Weights of a small transformer language model.
Size: width 256, 22M parameters.
Architecture: some layers without attention, a smear gate, skips across layers, weighted sums over earlier layers.
Each number is 128 + 24 x the weight over its row's rms, rounded and kept within 0 to 255. Layers, rows and columns count from 0. Numbers have three digits each. The size before them is the row's rms in percent of the matrix's.

# up: layer 7 MLP up, 1024x256, rms 0.105, rows 890-942, columns 0-127
# down: layer 7 MLP down (transposed), 1024x256, rms 0.105, rows 890-941, columns 0-127
up890 097:113139137133131118157118102105155158136111127102142125135116116127143134036131140128115111114084095131164137143085116155082123113128155152144148166108113152098109089144127085126120127141100112150136123110153142131114096104120150132122170203144170087121143153194093121137110076103145132155106111159143069157173118128135137119145134128154091084159134164073121135142138161124129162148148
down890 103:109150149129108124143110118126111107100078112091074117169103131067075140156113127127141134104104100141109131135095128121115115068114158154139120135132113152169104095133171083090144150120100139133150137138140080120146125155132124150143132112097121100085137136144171138130121128120105090103149121114137098125126096150089126162199102118102107125104111140122159152094170123120166124074125
up891 099:131124111151124143141110175116120104126131138156113159129102120121132099124120109135145149106097129149152145098111130143163104127152130116098077099114092149163126145101179136120150136114133127134119123133132053138123128158074119125161147141105138139120100132120187146142153154097153150109114062093118103136078108113123106102131151144186121142111120113099103166111100089139116120139108
down891 105:145106121161099126115140097084122103092068102135125124083141142138094149097104138117127129148157101122086119112114161139148126132111138163110158107137107169131092148146087140164133155103101172147141138141102136118163138113146118100155114179120159156118167080183110128139129106139128118145083136126106125067115111165136095111117102164139112085151125138110142129099165171088117097110145
up892 115:135101138101144121139104162111118117125082126133076158132150135136117144142112114107123127128131134127076108105142094129133136054155139151176105158113074125164124131130153148160158129141138137137110146141133106162092130109124121167159140101104150111136106132160110156125158094122095106124112103106104129126105150083161105102130129083119144097123074144178134143124085150108149162088137
down892 111:142140169095114171127102110130104122155161138105122138140116100159124083136149156143113120126125165152135108132144111099120119114109135123160106151154105116150073143131153134097191082108140132075122149145115140160130126170155113157134175129159126105106151116149139153108091124128139145145143120126128104101137185128170131106145122120160179101145105131131111138141103143110112131117164
up893 099:142126165141123128106118128153141126107118092118161110114156129137130131156134132142118045152088153100151137122104128159096115171126131115172133107156115102119138155167121107133124081144175108120110150163125112115091123126129120162096140091115118144117082149117157142083130067160075163099123119126111133207151070080099091174114116116118180125171138084125141137166146115154130099153125
down893 105:126137113143127123137135139152091152167155161111126118111095171126130096113160079137053139128112178127109154104113132142118114118110136121094134101130144157128120111125117148167110125114114163103093124107138133109125136118135126164122042092105134117103131125134085130116116119128126140147102117142154129103144174116097072127134099122141174048127125136107116102148117093129136117153190
up894 090:155162103136137083147129153122086154130139112124167106151098112151129100115136136129156149148110139090155132087111143125109126120089108066152158154107141126156127124146130099159120157133111123125129162080114122120152102145109111108116148145150123121112159123183134133122130106085147123123162192129118155133146158130098159150099153112080097134104157124153121127119136155112072139164174
down894 098:086072139154171123136138114158094099148164147181098071128139204138139130144114153093171163145083102162154142124139090147131160131101118111149083157141178128134148138077112103197122187132143106139104150101120147134119153132111110140111134120179090157148137140145138130149138091131108142124130125125121143149157183067131150128152136099134111163104130151133135122160177121114116139104091
up895 093:157099135109122130143145101166127104128147113124133113129102105103115136150143116150119197099139126079108094153115113117126183118153117106127174118081167139147165137120110151143145118127137111153183111088115109084140132138132182100127110123099146131111111162118126131098083118117108125134174143092119123171134104134138140094097171112142113123128125145169104110108092145131181109159101
down895 087:117082115101091112145083062110119083125159096116148134130142141131121123187155141121120105093132160122125129134116146163103109094150103148136101115102138128080112095154129119125143146119121140111133102152125103118130130159123125108118130097158144136135129077140133091101125112153144138059141140100135115130122152136102159136109147128141125135156104079116092106149120114127140080104143
up896 099:165110127155132155104077144091147105110156129122120124101124162097125101119116117160165154131150131136116182102167149139145086111148139082100130139172089107116155130152160117171110099140175113116094146128118102154110145169133099125144116112088155116116166120178143106129111108147140113143143097136132144116107080127149121155138161089147152132143116171117108156174146130110097107148126
down896 101:105146129089079138127126133125094146138132116098161130131136138136116172136127134097134129101166125128116165124132127142130126125116125127135074148113108112148094148111139100105135104127132141126082075130101114098190123144132090120112099109083138129148113150133137128106142201141099143137163165137093134118135124138133151130135136132119185114125152118138123096158144146111188108123155
up897 097:110120141106119144111078130129123081126137133131104102166136139121143150178089158100150083125158154145111164144132135107072117136104136157145104123121104156161097139128138140118154125136119166129128141113110143115147161104120118132131137061144152134107087130113122090154146168127127137116126175143160126118112109102148171107159116116145140135096088119135112130167074084172090137125137
down897 104:120123185151118145113144133141137161126119129109150151093146095135163157107126089160145104135128144058128106089107180141108131116103152137139132120175135140129178114093128128098103119127128132173147132153099134148120095168152163136084103140110137151144148106102130151101124092115096120150121133113121074126135127098129143112121151127131127127137148170154103153083133131111125086153105
up898 099:127127168176134116155147161142151138146158126131092116116178132104102165133112055136153139123130157153162143096165071133116114148097101103141085097102127133097141122097161123134139132112146092138149112142143090117109128145162169107132129112134158125129128165125129129137134110154087114169126142121133120124121143130158104126126090117108150093129120087118142137087124113135140116132123
down898 100:089111107092133134133107100116119170059121131089143147115135143079123146132125132146141141151183122168117139130154165119114129154177136129152132140154106134143120126115152148110128162083103129147139149136104147099139114145122120156094135162164154130114179136146123137123124149141129134112113145145110198119103129143118151141140133147130132136104156096147159144177144164088110112138105
up899 093:096169136096076146129185117119113103141098093152156133121117107153127131112084138178116191160155156129153159146148116095131132145098180133109116115124138100120122054100126139114092102113164106100136152147100167117161138096137156144136150143156116112120108086124152135108135113150127117116147120144148114191113129122123130181130143118126140129121157119161130116115118112128132093117119
down899 101:123138134129112142152125185159148128074116100109127118136131096126162120123065118166109138123164163129143123121163123149166151128144113135159134130125159094095126127092146097189160110136101145129121096122149100178122083112109120186158150116149134127137112120103145057135155105149103147147144131119118128143150134119151115116123090094112107135180098141127098145131125121148103124110131
up900 095:139135136123117140132149111151098144136090096079114107192131122128112113135146136127106097118119129133132154137094109136131128126145162114122128180109106104138127130139153139109120139157130142130075063151142133136135153121150131148153108104136192168114166101125153153135171138156166124087133125111165149127128149139102151155105137117147136145076130171123083156124154120083165136136099
down900 093:147107156118117114147152116108113095118160117137111159155140147136201120180098121073179108122152119118114082127143125101154117153132136112098095131106138140132135097099191147123134131154125157110161129132090138111154138166116104105116069151117146133145122152158123161087135167105107174103146117161172128118144077113102127144119125133137133100127132125154121137134135111126129091136101
up901 088:119119095142103117135180124143162104126124178137124088098138113102149164102154114136110088135090126136144100155155116155157147157104150116137120129124104110130111157167121120138081126141159107139107130165096157116120117141155177138130130112075163160131151135134108116161127115103130137164135128113113182149145140087115138142117120071161143139126103158104136121172145146129116113149144
down901 096:096092141118142125122144143106103143122141171143101157128143102119065140122116131139142104099129155111123083103129157157129121146170119144110143155132161117086149152121156162113147117115160084115143180116138170077130100104096172183091131141126094116122099159129129129116143091102133086162145093081110102139093127144134108137125109125127158151140130160126131146145120101155124129134142
up902 116:131126158115105121191130164173134174125096129117110164109128111112118103067138143157101171109130092142145124089111120149097133143116186093134137148134126134118096129129165105134110156145116125128132138099147081110114137106122135109167142145132156122123154108135104135154125123162108163232121144130119114154127139163130099110144126141098130137175098132095129120155123145105191114147128
down902 109:126184137126127153143119102129072137107157155094092125117123076098146098134116087093137104125147096148122143144136126126148113139131115085108134151123179157121107085134131139121076126143148171119124123133110119119084161120116139155119124129107114174138128087099145143119126142147085126122115113144143142082098129201153095103126092138135143184145120157110144104114102144131130054124149
up903 107:122134115118101127141117162086163167107112107092124131096104102122140166125086101109150146125155088139145143162095090110126157106158120116122142110127129151117156123162133141129139125142166082146117206142138132152110129205172149130130108120125170108185106119124154099126123149101149170094104149160150147150130117145187135115130131118079109113140073134136124135113117139110123114099141
down903 104:119159163097174127183088112138063127166147109138151121129119154107167092136122159119150177138099136090125127122130142126104106163134074106152128077150188130134123106141111154118075139131108100132140141127135110135120121125142146160071115157091138148140105134144175101145138139101152150116119096161095137126109112114119150139147159121116134163141081133118123121189158082118151139131121
up904 097:170156137141128141142123121136150134135100103137096116140145096183129136134109102119096128090143120060126136138184146103098079144125127113107108135135081091126112138104141151146123150164124132152145113113133146132118179094133138117126111111121173145119146152147095133113094127154119094132125113156153140151166130128125158123137073128138147083147115177125154101117111155104133182136159
down904 101:101176125110111123151130088104117124167122114126118152119088089126091118126143148139132162146131135120083112116124085106141134164094097136083114119097147160154127149113114094130152131170118122120112129191119114109111127099144207126151119131133090117139133111108119127132094132101124151139135115152119079177129131140162117126086136146083118171096130131120129086113118148149125184144109
up905 128:103077119123182143162116141128134094115134151139113092127138134117157113160082182135116118135113113146130159114086140123131127134131180106116101152101121140118109132154152115098081137121157168101159096122133137144127115078109140152097093101120169115157151107125088111140106136129095130120108090086122126120107138119140132150129119122166115104106094114102130102087141123108180126147085
down905 113:130127121136054152144117085142127126152107176167112093119094141172089083142122163106149144127154125134126159163121086096156135138119119160078114123122107129144101131133126140164129145126098137138175153128151102122141135144113152104106107133135130132145119150125113099129126118089112098139103126091103150128150126132072129148122123146162126115137137120122134112163170121137109127090113
up906 104:149148166135130139149111125123075129156090150112126124146137093110099095100148109141151086135103116135123159121127114085133078106117104098110133149082137127120105110150142110087215120147137137136143143118136161125119133151118163119126090154102194145134125116119144112146132082098131113113154144166121159158103126103119106094115118125135155121138135139088107113104077172151147139123129
down906 089:071195117059144156162095072107157049073132138101121182091107128139157121102136141144153140111101164137111103131113131145110132142145116123150116127130174158101147124133161102121086114142099122146122111119136129073137106091153093142142120149104105116128097134141163121134159147128082163105154140117152124117121121162113147100076137090147111130149100117140120129110116138129132147142124
up907 100:123126150108150127126144157127095130103122124115122127135127107115117098111120138123164154116153085108134121100157117146100153140149077156134174164144154135135140135119108092126152100111110172131102165134141105140120115124088164141171137188119141140105126131146086076163143083109142151105121106110099145146124133127163151126152155129119141151114147176123118117123127152115175116106102
down907 101:135102140133129129092134117130110099139164157098166145184064095108155152183121100142152097135161141110118121107156141134124142167120128105126126156124146118087226151095115128173130095157099114146101130183129150150115127103080129131107140128121097162137145091108122152113123111125175075125129120132149148130155123114147143119077158127114119125137160159177128145149155159142131121127136
up908 093:158068125131144091107107141096105075157139142116084131115114139132144141120105111112149117199095125133128130162155134110136160114132106127141100160127158109126127130135097122109088121163116123142100128153118116169103117127110123122118073112137138163106105135095110124159108130168157119160119109087150121098119134156151172153116119141132177070159136112140113141087143097097114112152121
down908 096:088138141147134104101137098120107142133081153160087190084065123158104139145167107115112126108118080113125142105135150103105142093119118117114103121183105087126129151176143116123116111144129149123138110122114102140129133136127149114145139171110168090131113113141133156113148125136145122115149136150130131103122142151096089130142101143129134129124142160188106145147159150116124117083132
up909 114:148116120135145097152132155132116185128141135150154128150089163134138130133125117161160154123115128168131134101182139130145135137136075114151115141155136153153123103142126125102084103141137134103116108101117106161115107153167129104138144141129142138165156151133137135147124100118055131135117112104082178144128134169122142118146086125163144111112159087121107153111143138204095163145097
down909 107:132158114163156122140131120123129139127109151113098085142173113125104142112114109116143137138134115134118135115116120135101153098115125080117124103093163121145117143112117099164130109099111127134150125118081178164148079125124137091103140198121111120112125121108170121113097131111084129146120081092118128140077150148137126134138107131171149128119150104137134140100122149144130137147130
up910 095:134127077123181117125144167133146139116136109150117164167177140088159128109138146159156125142145169115144131076085127160123141123116153128117141060122152109133119153115076105145121180121150099145132150125128136098131157119129103152105125118170120106144172143098098108103125158112127097100099127122133117113166115143119131106118138123132135098110114165126102146095139160127140159129123
down910 104:129133181117043145107113108123104135139103133105123126104187084149145098131110165101097153133127103082085127122131116123124129160121103126126159161112116117110115146130073132099130103145085179121137167138153150141158143138097107114089118152099117122135167141130125097107121126171110132106110158121119135159138110186124163079141112120122116132107090107115128109142121106134136086138156
up911 100:149108131138090126127111135132108140156068112108093095165119094080136152155095112103128148102154173120199148093140113146114063108127102143077114137125123093123117152108131131137145112146168118144099133189109129109114163110132114119141157131114090104175115171104094119126114118122133132142074124118102115098136124126112150133113100111112126123098103147158143111145147154125101096132143
down911 095:126121127159157123112134109113083028153147169089132107144118135154136114117151116121078156154124151123109111076167101154101156125090137104172143127129129109126147142123139118093099081150170125141121188151112112127113131089125139143108121157131164154136153115120112124142177150112159123074128124152133115107117110065100132121135120120102096146122079138098116092144108092138127113114127
up912 093:129124144104099159129097135125102144102120076117123125111114130131120081146135102135134143061120107155142123144121101117120107107147076115114140121172090107143147202092134148114111137120150089152085132123154098133132139116136090121116110098129136156149148146087143135162128118142177147148123084136072120105132179143128132112125091114094119105076111130160153122141095123099143133173143
down912 092:121176078121126163152096132135140136108165162130167140085116141096152108156108127146120141103161145134124159110171128135114108092120178114123129164137119146106145129179155110127083101104128092149124135109135143181122100146127168095129110096125147109140108139106134161127114148172119128075125114092173127142144102104161101105129118180131149113105100167153153092136156116116110069104105
up913 106:146104151121110169145153150084098166093117134114139135132090137097182099154158117143143105124137114150162182114087119120057155150150135093131147146120188108183122110130064125136131102137118105141124138141092135125153148141152138105122154104154119126116117110137123089138140157111123093094185124134117134136127108127114106169111094112196128120139161130124105100156143124150160159141145
down913 104:142102149139116141121146094132152142151115161155117112142146118119162176117126156099131163096123142113142120159139108174128131156117153130146113094089156147141108134127097132122118134138113165152115152140103174181118119106133152122118126108115129134121171122137136097145117121103095113133150088112143097106129115154128111190145125127169147130091165173122130099140150121158134139094171
up914 088:106136108144102142163163129127140148120137113157137131116125083137098166118099173142114151148142105095142124148137114121098104119157101075116143140132166108102150126130121170106150130135121122143119125123153140122154151106112135155132114116090125141135112108114144141178153127085101182157110106094150109135139065123158151098109108098141097136115125184175136117146154132114148162131111
down914 089:128112142125124144120095070119112086126127090113133114137111118151146114119157122113122087109100078135105114178115121156125129201118101093108117128127122169125136135131146126165111142160115121177118075110128090139200114140129143133105107127123091163113145139130122079140105123138123101088147128152116098068085144126091122106181109139198115091137125111148076143154159107117140153160142
up915 084:091105114107102130105140094127113111111091150160134112094136116167105140180116151126121143156148118124117141127078136132089136170118118083140110120124133085105124123154102131121084086143172178105115145088121133175140128153113133110123126137139114117104147101113136181149119140122104126101149127117127127133123133092146135132142135073076143087113145127147150066111120190119127111151120
down915 089:083092103165097126110143148107194144095100123112123127169145141092138156141127137137112083145095136129131129112130115165104128175099101184149160080144085130092161158138108115131113136076105109150115141138122127133093121111082154148125131088088096161161160139147089131100138150114092085145178121105108134121137113140155114135118149106143123105146144091128139144112147100136143119114195
up916 101:104138146134145159135121119134139098149145136110111157164142122159129133086111070105140095167093113136137118158104132084146123098115129083131135080150122119102121122175171114152127101095120115155111126119153096097111128103118122151117149113124192093117153099135107118172141104133103122194151116139174107088131145157129138128143100096146108098151085146115101077112117147125143130126141
down916 101:128133129156107139127138134162088126153101111107115132115108108156100111153163178084086134110114134170159117160154109168111134108150120114133138134113131085148104115110128098125113167135122135143121138155132127106140149075112099163115126143105147138093131153091128132102138121085152084091103136111112154099104137160083141119152136130087131061109124093139141087115094122153144091134111
up917 088:167127170123091099105137069142075175094132125184156128109128143143121160135158082131117086125098127146146114149108116109102110145124106111116146134175105125156165137122133108147116093107132120118123164173111133132103074115131085095132103127100128141106120175086172137100057139137123077118169103124103154129155115111131132121072118123133073152121162149155101109099158097163124175148112
down917 090:107083106095110119129100103114118123108127115134136167096126093104161148128117127133093155129130130130139110106120129122184151107126127145126093093088100143141135131115115134107156089131112152163142137115147110130058133135079131149167150148138129098115130118128118082147121144130116172095158092128147106135098129132135135130094183094142142137108122147168092127122166121123134141101098
up918 100:119141133137115129176154163143129128097091091135128106061088121121185113161089125160086159093143162100112120152138113129118127128140163122096149105123121140120098176152145128117146120147142184104166145166134135156126066130119132154119104134128100152158112135135153103101134141111113144167123147093113107123155149136135162112132107095088121147097129131133117110159113115169122111082093
down918 108:101139115139110108142125123121118189126139144141154104133091176096135118150160174116085137133160153121113092163111140142121159151135112147111123133126098090103124074121113121135141144101171139108158113102140134123131153120109109081131073119160186094137145145088140126161129101124136120126134073124110114117080123133143092109097111090115100126149109115091121139133080097089157154099141
up919 140:076117130133112135141175165128111123152122133148107133161133134098120126059149142140129124116115149105139110120110122120090123116105092143147136125114100131123141119149133106174150100130118142159142134168150169081139138152108116135125105165148137126166118115162083132174163131177072149142164093129151111115113133136097135153145138123130158137115162171140130126180136106131137111124105
down919 121:168109124107124147094112105107130124161111165131153135121086103103151144097113154128135089137132133094135169166118121116098072165110144117128142128151078106123122144113132137186131152114098138111119108118136153127122136171154126153105102106136112127140135124140091138128148144093106098136160106101150116090133141134098156161170106109174131133168109119129138152154138085113152111143150
up920 098:128092138100074140146115128128135123152136137168124139135173123136113143127168168131126121143101121118125129156084111131102103112107071155152147165137136129165126169161154150123128146135088134116124111116147169148206091114114171149098131145130167135115130141178145138134153129134113121139111106160091170137123158155151146139118135149169106107073142135159182112121117111102157085121131
down920 098:141140133116129133130116118190131130127122130094096139154148123171148128141127155130117115132102085121135109096100107079142116097159077142158129111097133106123108165128132130151115135129133101099149083136134098131213108166142183123134131101107131155117118137140126124155102097106087187110121137128126106103133109129106152120156153148152111107099099109127123097126121146120129143144130
up921 101:163137144124121140127170176125134131118137136151127143130105131109157108113136144053132160123148130139151161110147071095103150139113155094090135089127138093154132161126173119107132135140136104076170123138140108101124124114118139118146120106133134139109162115118124140118128155085167116135129146129081101130141128158160079116104140131155119106157120109100110135147170102144142123113167
down921 102:138089123078139092151124052081134137113140123134144157134061098129149152131109093120124111155113131117147100131125128100147094149152050145140106141109111133106133140121181142121086103149114128130068083111150108118112131128136128156124119106164149122134129123110163114138180130122121125131159165112140167123147147121133147109129121111143127164137149120157123121113094162160156160133100
up922 120:177098144118141152129096163092150180163133097104104121126159131139104133128145126110158139140111101135160119123113133146136137136098140117107071087161122086123127114076105124150142145125110134117087106133137127099129118093119116173097141098085104135119127112098149106193096126180105134120102139177123058110109132132149106108142128176105137122186133123141173121118121173101125151151123
down922 101:107117093125091145142102085097093136103132108088144150138136154113123123140138098142136134091141180117098111113103130166141110160142098148145149117130130092107142133152142105155121139113119106090124174120159163118115153094145129148071151138092136118130135146125134101134094129127113111135137112142120127116129146149088103088147082155106155125093112071085124100123098175136130114154131
up923 101:101138124166122100147128122130157111114168138109136149128101169139120114127114163130091163146112118155143121143128134139115140176099108083126112073126144104144149110150145109117138148100122118119155153088142110168158163124152121138168096165101164162124149126153160117056083091105130119083138104118130135144134127165146149136145132122157128154174141128149111130109105123135135073174080
down923 104:120138132119189156086129135182148107149155115143120171090081140142152129093159163091152150066124126108126130120147141132154111142079157135148141105102091140130156141117112117160134113113151133154111109112133146149152144137149125125153097095125131143134160083112141111096134141126130133137118132117125125094148146154114138149138144154148166106133128124128141122172155130118161083112175
up924 113:156116102135114142121080159136110123143109160168183163102115136157125142125175123121124130130151118146135125124121100115085095109123118125112100139142137100114178165136107157127093119101119180112142145146144118142120109100095132123100084087118080143122085129122099128148118130144150115141144099200125153110118137144120107116120148164159073133119145206166104114156118111115152079133105
down924 110:147158123127136186104134149109103142110140109145139171153122068123107140152116093133145181129095127141092138075098109167130105108133136180138089152169090092141151132107118146125141134137108123149126148149171164179124117110121091100133142127143109144138126092108125147116140115094159135162140141116140146096115150152131120107133183135117110132129098148145137153177110129155136068110140
up925 103:135143126151153133141141152102137128126128161157125098127148121135120123120124121128129088121129104104142152158154095129096148159126154156136097127146123147111164124098111125134157115111149176150097105090115151112139068075134125124141102104129080134138156101118101122122180121114120104114119155135104123139107168143110108082125117124130137140158177073144131133138184163122148149128134
down925 105:153135184088114162149095133109092128131141105175180128151111093147150127144121099121092112144119069120138162104148134145134112170149119101127121174119118107086118109142136108128148113121163115149126121120120101110139111108119109071151113094118137153132103114104118104119171120099122084135103083105127113093100096113163114132108080114165188103161131101111179117151098102114133155128153
up926 095:161121154140125086157117159101128121096100159091157131151123125144107140122101146159121190155087165129138074097130102144130148070111102181140106131117134142154168111124131115186093125128165162157135086136116128113168146164084135147163111131119119110106118156105127149122109136143136115126130155138169114120121121163092149110129084074085119127146112165117102160131086103129121113131116
down926 099:129137085138183149127100104096131147118138157115126151126135118140155102115116136116212126131181182078149125128135089142154099140149128165113154114084155176123141121086098092114133130108126123106154132081106121133117141140121133091153112139116122163119138136150125161173160136099119114137136122132115136116134146177119148126125115099141144164168119139152154142132128156208091137126133
up927 085:133111118118130119188171125069171092149164188127129111105106106110130118126148160123145135133143163125106126126134139127102157118123143119104124097127169109113131125095175114094114122166130180147135128137133129112131123140151164117113106160122117117109149132118131097105128136154152099137109129103152132091133162116132169166163123130132133099141160084170111119139147138103143124137122
down927 095:161104124131145116075105097152159101162117103118069134153133128086180107145166127118133106140169111128128128132140137115126139112126124103111094114147070106127149122128146137152107109106131103140108142142187112129134153154146172143134114112161130132146126120142161106085138166120130154119131107132107101107110118131120122122133140159073099156141116154096123144094121104139099149144128
up928 107:116122110113151151148157170114147138177127165098078147127146117098132164129077156117153105107109141110130151131128143150140132122113130158137170091131126116126157138113128094150116062117141136116119113096153135106096122123170135118076162107138151148122116113118108117131103088181149168133125144085131123096116146120164123138070121143138136163136159173107088161103159118104097091133164
down928 107:117140174128157089131121088144133135122127140110167112135153121122100108103086154115142154120152121152116180146148134095139139180118153148135050148132107110149136133120130080167140150114124139110141105126169085132133115117133120103094118128105126116108147110156155111137126112119151124151115098095112113068123072129113100125127145140101129117125118182130103157115115165141109138149139
up929 100:160141122133106118096116122168097150121119098133104158101104093153129131150158104116121174164079123143163128101095124130130125116112141105100117182120181101161102112108119169160116152149107121115123137122123137093114185136125104139134134104154159158123106115167116138150090140175158091113089128120101087084101077130095144133144143078120103124132087135098085138109148168107103140161134
down929 097:160168090135144150080146137132159079122129173130125130122120108080147118125138098124120166070080138140131124148104104149075156166146124124160133140177161173174144133118172143127132110167140148093122174121116158088118094137102156118138149115124138156150104119165101156162178134102081157161134159122145146110158090111103137133109091103161206109125101144115093114132134144110112124133099
up930 096:139106119123082143112136113153107141128097159106125119142142156142123090115094108106118138138096135119101154112127159090066127123110115103119153124160108127167133112124138105106138130129081158106122149099130120136086099141108166110115157120100175093085135134068115129171109152082131145119110151135091149119177133130142159154125142107127106103082147111161120161153166143136085118092114
down930 095:185117169121120138149151141103109148116122144123128096125128164149091125111126152138127125126129106073113122140139132118153136083078115132110127103104106085155091152146145092104100172123074125103165150153124097113082126100126137180121088130108121126162144134190139099102100125118139136153160103130144097155143094110119174125100113102080133136150152151133121137143164158103134169116142
up931 093:107104146127114096146090120118130118154095122106105139144142131122101126178105134077161085138159090109114131113125151137126142105143098138131127151125122116098087139136144136150145130096158108136164134103095132138115102100114111123143123093106148170092139149138099120108083109136141105146168125098131145103150152156161142107144074116146156131127106142124095130123123118129145146129155
down931 100:165090120109109153122153147156100095145128182123137094143186095124121168124114149108104109118130129078113132127159150129149149156115178140142087085148183124090175112159101118108113119111116162146160125128090100119127116144142146159099163098148141114158136109146105139102136134161148118132147120148146107128151158151138100142084110105175135124082120124126113092126123171138140075114171
up932 101:140122142164081132121134127134102188155126118096139133107108100092132117156151152093071116136113176123143148095105139120110124158114126102093134179156152121105131117129132156133158105132107116155154168128174122170144086133126132115108094149153120159137160095126160123154119121142151121164154158142149134144115106144118160158095126096121153049088144059143090145123124106174137121140100
down932 087:179136086181152137085143133151158227149131139116110128094126078103133123141137088121146114099116117109141129142131071131063153162145156147178133116126137161123113162104150111145119092145124092113175151147093130165072119124123130166115125113142168125136143170154105109114128136153171134131142117122128091130146162124123140120144118113105176081140102121111121120140136122126116156111092
up933 101:105147138159144140117109165117111112112133116129129110108108144127114162061118125150161121129091150110094108101145132114132108164167093093066120124132149141154162104146143154130139130153114112136117111144157124120156155133128136091132083120114150151150146183113122140147122127111095091138125138146144150146148149124145073149122133122127085175126105138137149132175147167139173154179119
down933 102:137122114113108116061121121172104135073132139114092130094126115157114149123143122158121142134130082103164135080114122153107154135164145076094107155155104134111161113145102141126132141160136139128169124113157132093162147147092136136139102117106151136107133105113185181125102162103116088099126090171118109116110154182103095144134148127147144156151113106149117178132159118129155141094152
up934 105:134093159072170127155127140137132162121163143181125111172128078144128134076153133140103115102080115101149072128099083127094187144102140153148130121112111102108126111147156087100109129122119119138110169099125099136113150127124160179162139151156097105133158126131171093133101107130108095127095128128093115140138118143153156170177168134129160152124115167111114142076152161126103140130131
down934 103:135145138142152119154137100115112157112135164148122130170136106083139133107150147184119098113132099084142105163101151098114163109155142140098117170143155088090116127146108104108139185154087156116153148153119093158090149160086132140091113120189066088124138120123161136145090088106145148151110124141156127143134123109177123153181139179168137173140128098080120126145164123137153080134106
up935 093:129086184141124092169128162087090093123148116126093153149113137090086106139148117122150158148171164090118110156139104154114136129185152133141129135128136153119104131149111124155106090142147118151148135119172131142115133119140150108115107160111113126147162115139150198129098146112133089155184138137115170082167120132081142149147107128136112138141128122146080096134159108200138138147087
down935 099:111136090100136137172165085120162112154125124184146148137176115145116154112118159143169121125122148163147133139137184118133098143140128125121136137148128130134118143139126116134130147108139136103161096127143144126111090070143134140123098098141137133145138146142123135132090099174137158143119126157135146150083167111122109096144075139181165090151118152093116117111111166114120120118117
up936 099:143126143136123071100119171111107118165088128110157132079120105114074121103127113135109123131127119162109156135128122132116124112100162111108069100124141151113150171074110107151116148166094123113096135132109145111130107131143106154141136160123069117147151143132166117151106129134091126116169172117146146153116196109158135121145102129132142095112137106130123141125123112101102145125138
down936 099:101132134136128128154157095148141096152162126129139119119081146131092117119116158140117149144127175125161178130107152111155109125133102089152128146112131161133123113120105117092109091146107144090111119139155153138077111109132126133137147163103144091119175108105144135168118116168157030080193105076138173141121143135147177104116114118166114141113144088131137118135170124119144134125121
up937 089:144130113111109161124115098163165180155111137144164145104166121135150159111117082152102136119118107140137151106113128126079149141114143116102132124155128138137088118161099127136125123135112145118161133110140101141085142091112137139106093112112101174131138116094118182142133102091106147153181112149092121144120146167143138147122124072147116135084167080154142103156158133147122145161115
down937 091:150084107178113094089181144118089182113149174134162118115099149079113124177139143131162109135109137119098105139143143162166158161144110131113137132118138144137146118149101157161132135115116175137130102104140144148129133152120134120126144136101122121105139143124109108134110137146147108125101150142144142120131141129147106093102140118132126094110122111112126110172125087107095108105140
up938 098:145130162135125147144117110159148124132109166113166126101137117169125136142104123125093150143111154108138163112100083121146137132124126081125126167159128095130117098120076145097144141138130113148133075136104076154076160141134141145143146154128111144116131134148099131085105141142115147143159133159107122143128155096152136114114099091131139136120106143168130134109068121050104121151176
down938 097:155147154130175084107147126080107145106140107104134113125102150166124115171121167148108119144125091139144177134110108116132127140110138091188085132113145119160148098110115154134101150138115112133093134123159088140137157145135095143131139117179129114097144128136127122147132110102111113115125114153105157157076154128088131160091100128112112161119077146144133125157103140145164127163152
up939 103:106111149122137121121139139106111097152149113120126121166120127128112103143119135088120118137152099140178142150108120119106193130124120142152154153155160155151074175127103152108131101127155104124111132136086115063116087143140141124117137152170129113104145091093121102123151152134144099127138092112145135123124137140179128117118116137124118102149114157113185144113127116112139095173125
down939 106:152151113135119143126116113157179127081147139126118119112100118123100156122122113124144124128097116132116146147141144169125106116129148082089124121137098140123069192102129112126088100107106149108115123113132143144119112166166141116084166157104114137094087127124132126152127162101147112133119142112151096154123144078205160151162086120145075082126109109121141082139176144065160143120119
up940 096:182092092133152179132088177151135115094184094134141107149146127120092128131147115142129083120123111093176125141099131133123144136093125152132115134179084145104153167116158152143125165149103173116157132140109115125142093126156118106118130141103153108165128104081126164079131153097131114164139095141113186145123140150143192115119108129114129158154124132118118096094133162150119118112090
down940 091:105115160075046158145132126129100148115155109146137111153131108113138132106171114113162119117128125135146118163114144117131113158119144118119139119100140094140122101137129111082087130093119134110131108124165091137126155139116121107102076082127147164110119090125108160148155181126101113152114139124121126091109127151150148127105108123140098143160110096122139104125197131196156157144117
up941 092:100170139145113143155141091125125171142125096096174118105137117153117117127147089126180125135145078070130101123080133123140123134081134090122109128079131130136153139173145121146116093112151095134083102136144109115114097111101128137067153137117168139147095153126132154077149101088109159124138119123132135119154118101160141145079130121189123139097140117109114143139118109126174132122143
down941 092:115123093168083180127071134125132106136162155142128120159075168135120130094107164129101123173110152150107137138162122156152135125124097116131112098132105084128113144104157115128171140163156128163110113141106107134157136173124147147184133105075119124150173169096154131126130123104156171110098156140131117126131169130135173126173146149120085133138120099147093084138131116128109160144140
up942 097:172116125143135112084139155144165114098128133095096145112150137103120099113097180154100157189105138104101121164120111107119099114193155152107147137120125098153102161137133133095147127150106130109134119146157114116145118109134121099140134099114080118089129139122118119152076129090116100141104134142163136110142081119090138146110158127104126119146103134142145125181131048135134105146126